Each number is 500 + 50 x the weight over its row's rms, rounded and kept within 0 to 999. Layers, rows and columns count from 0. Numbers have three digits each. The size before them is the row's rms in percent of the matrix's.

# layer 3 MLP up, 1024x384, rms 0.0335, rows 760-764, columns 0-191
110:432532530540524552585542546498432441508413553486415488539510513543471522478458487494436450509552480488616531464447503432567573563512402373469581517490568432529484512467489470461462540615460510594501504502538486470432462502459520556518471484518591504447522509478560496502470534532480556485495514506463498468556501544530525423524550520492620525547529523448465521561512393490522474560448514466487526528483441543601494454612531526485492470536488557494514441509481496616437499557482515463540492462629447461576471514616439400544432417517404412382448525464580493367477439555454554496
086:595570449586476484517488408587589471473447566486557566535483440486438487519507474481556529494485507570470475475499575435503547412537483583472463453452510474494502545461528493479522530500424484485467564534550544454472574526445505492510427580446444410411574487446437470500529535441545441472469454467482449565525397472443522419532453468410530502483644516419466455510483481523538540494513524509563530375518519482458489505485411502559546484515544490465517554475468509441560461477504489483452519464543528565389432583547411510587490573447479446497422474550416476582463484553468523470
095:502526490506448521432467535463515443440460504438462475429480495623494462485499538510544530486506479448463544464547542617605545557529532448506514528562526508503416515525499440450429454440468497423549511614469503460554478477532508581558410469518537563480491484462411475551482543475531544442446551511475509474478532529600492502514531478500555644450525541491469512528576566566524530477570472517495497451569480508466515559513450558479452525569486479494479476631439514483484475463436464480565525464473520502497421460553486509434536557532521437465450479513524472480466366517490390472
090:441565528434503422449475473638524437455372573449472545477436479545495476584519541393435541467498502540544563506482426512549523426493571526558446554585505454442456547576585537491528530455385580494530543522442491547503534509504516487473471473532561558477434573519482563532487496587558611506463517485451487410521409471396558513494442543429476564544481503421500481484545475484491575438477586463432579424510522508549466418508496474526514501371535551482482497457585480482458468499601450504536533581483424503506471484471515478502496422459559478482496491446540554449457452535516580478
108:550486545568507415513543491530585493465472541497542548574531448479541479542495456518487501563463518471440510595424529503428497483471703543440546471555529510553498465549507444541549493449459440483477486464432585452582437512559544502528516558466522493484468510504503486522586471526594466490469490466477470511546491567471520558479511488537548521521419524496472491460485441626463586460476521496506487422487394542540544664444543554471448548493539460547491555409490515519557443511448458587535458604508404479525411534479564540510573467496519466554573437518507527423574582505494504532
# layer 3 MLP down (transposed), 1024x384, rms 0.0423, rows 760-764, columns 0-191
114:433438550484615584573529471468491492490500588452396458434527478500445555540456490478532483463459480407449462550541434478432573497571495498483586410567540459553621526450489430548513543434469466545531493494425488482499526477395579462610518555445492573485476568518534550469521462600518475367462591504435472552529401427559496504508484525587580481502503476517465457484463406470628495499470446474425532491509473471499578554505566531545538525567446566444491473489453525522517513613485437547423496528525520421501500473558466395515547528485500450563551475550504532410484485565533514456
082:495438526396517565441508575469402456540492493543479413461518542441637537431467567481400459536510524511460538483466428593521481581512521468526477574553470543466430484538369498515517477477587503528491396467448430546553419481539478500531490410592514607626489537537559426547522460586396525470519468567501575492470547504518480502474523460461371508531387434438494505519519552471468475492512478518408534565431461474467513453534527467487488529454473531599493432504508523528496584469464561540468510505496455538568542464465541489399515421449510578515588541583548467478521580440580505613
101:542467552495474439577449555553514507507457464583526530571476470544525592459548465437501472543650491617462477442456406440444515478544542466480409477452455506481596516517470555611502444586462548555446430406508528437404538579481489381483546548431482499495546477467582462454539469513431509497523563438560462512545497432434616547391471431546492449503526438530559485414444427497528465529475375462517557546431474424467558424480556437558527493547522535590513440486454529515483484499584510479519520506470576509456529546536561449465505485478517621527450555460438506442488456452577536437
098:459390479479489523576475480474464482484579453423483517550526489534472473485418425549524480505550499375448503472537558527473428556508463486470499502465559467522595529507424462484453525617520481496562478354467515451495537443460582577508549479562469463540563433485546462457496440459466418483510550385462489390459561574523549526568667558576494477487627466541523528461426529546496447500633485569484453534509465514500372591468434548458414476548432416516537579539424497541522416539369511522520495473458473553507545484500517524504465455557488500448484452507499505469532519536531506456
110:592516477514497537514417486536501448573559494487484620469443546544575603494549517488569545460497424515497530466519515516547544460551485454485597521475534530478489554507508456493484505485456603483564600441492536431501547551578488482553483531409559464438494514484473471513534517522464508597438517480557414481471530513546497438541513546537528454465563567454468416596359409414454570513484523508599528478444537540462455494506493524499506458540556496403485538479443607449459617511564642553547545497502520477504529455571502495479410534526463447554591447487530474512484583528480563405
# layer 3 MLP gate, 1024x384, rms 0.0339, rows 761-765, columns 0-191
085:485469468576508409516529538397545509547419529514483485467514511539569535532470513568512592560532495422566581455460490541503494463306522452514596506606529422461530491398399516485510422489463517527492513502417542545470505480483481544570479501454536514390450525485463562439379465525523475549523573410528521502545425481527482461493517492507574524564556487616454567567457470480448418528521543436485603388515475562559505450605537525512511431555470418484521527556509507525522474480513558505533550508474470480539455376485497420508499514556514425508463498407514493472405456464496497474
103:407523478514455544409419448401502477593420563472498557546470527449527442519394447573465535475470507475568478526403494440560396434437404458569581591505516513485400514492487549473509520516624476441545527484427547569523502544563508563534525451498566497424458515472527498482455443543516490406510439573433534536523508527530501512517546549417512496439550481535480514616451530491462409513526547532500496503535509558536510494524544495445522557445500491434605540541514494559413404400576492514479530479529480403505527426540502418477464525518432556509601536498492506597584517475457479475
096:491500617399466459526520572561481426473429524466470566515419494532523490527393463477409571525386536465513543572452468480477493426390499473487529500386558466489499507500560490527519458577522474508503566404456445480443404585575499441473469476468440544447430526492562414452553463614486529461497616508508427445546525512527509436532486464491502544496523624461477497470490515544559444559499483417412531550499514444532574448578497500528456443441520559438522568431514588448510403544462485498469459519465535504555492460530461448574444467505549469449446466476528436634421500511493438464
111:413504543384564572501477477497531516395475533464588455563555507486479528369506463459541504572503549495470448466479422461433548571476523548506443444474534407604452455469480526554558481391496507497374491489499473552489506377472571476513561526573462409524509547516439531521527522535539457445496511432483444517519506491392543517458489442587562507424455523474468456535542530581504424490475411516537471488547477477433475560442536427493477515488441463516488463452531513504537481552504507553541585413507457392493507520449524513488627503478434474452445623561434537444620423517388367536
109:541469542494419483490485523488457481562442469482452447544527415452504538546555497523429415446442504505493455560573450530547435421484451461428600558430465461497604520572643515506532581522476485557511531591502508488459520537539463578469414527534541495591555449530453559462484528495612542368460449551578481502499466394496498424475493468512538460525541480512477486427523347448455399505553547509491597478452504571618477487540565493462511514430568545470577568460516446463493483459511496556470465577488573497491503551540531560537524405555495491540486510483540425483497534568442394421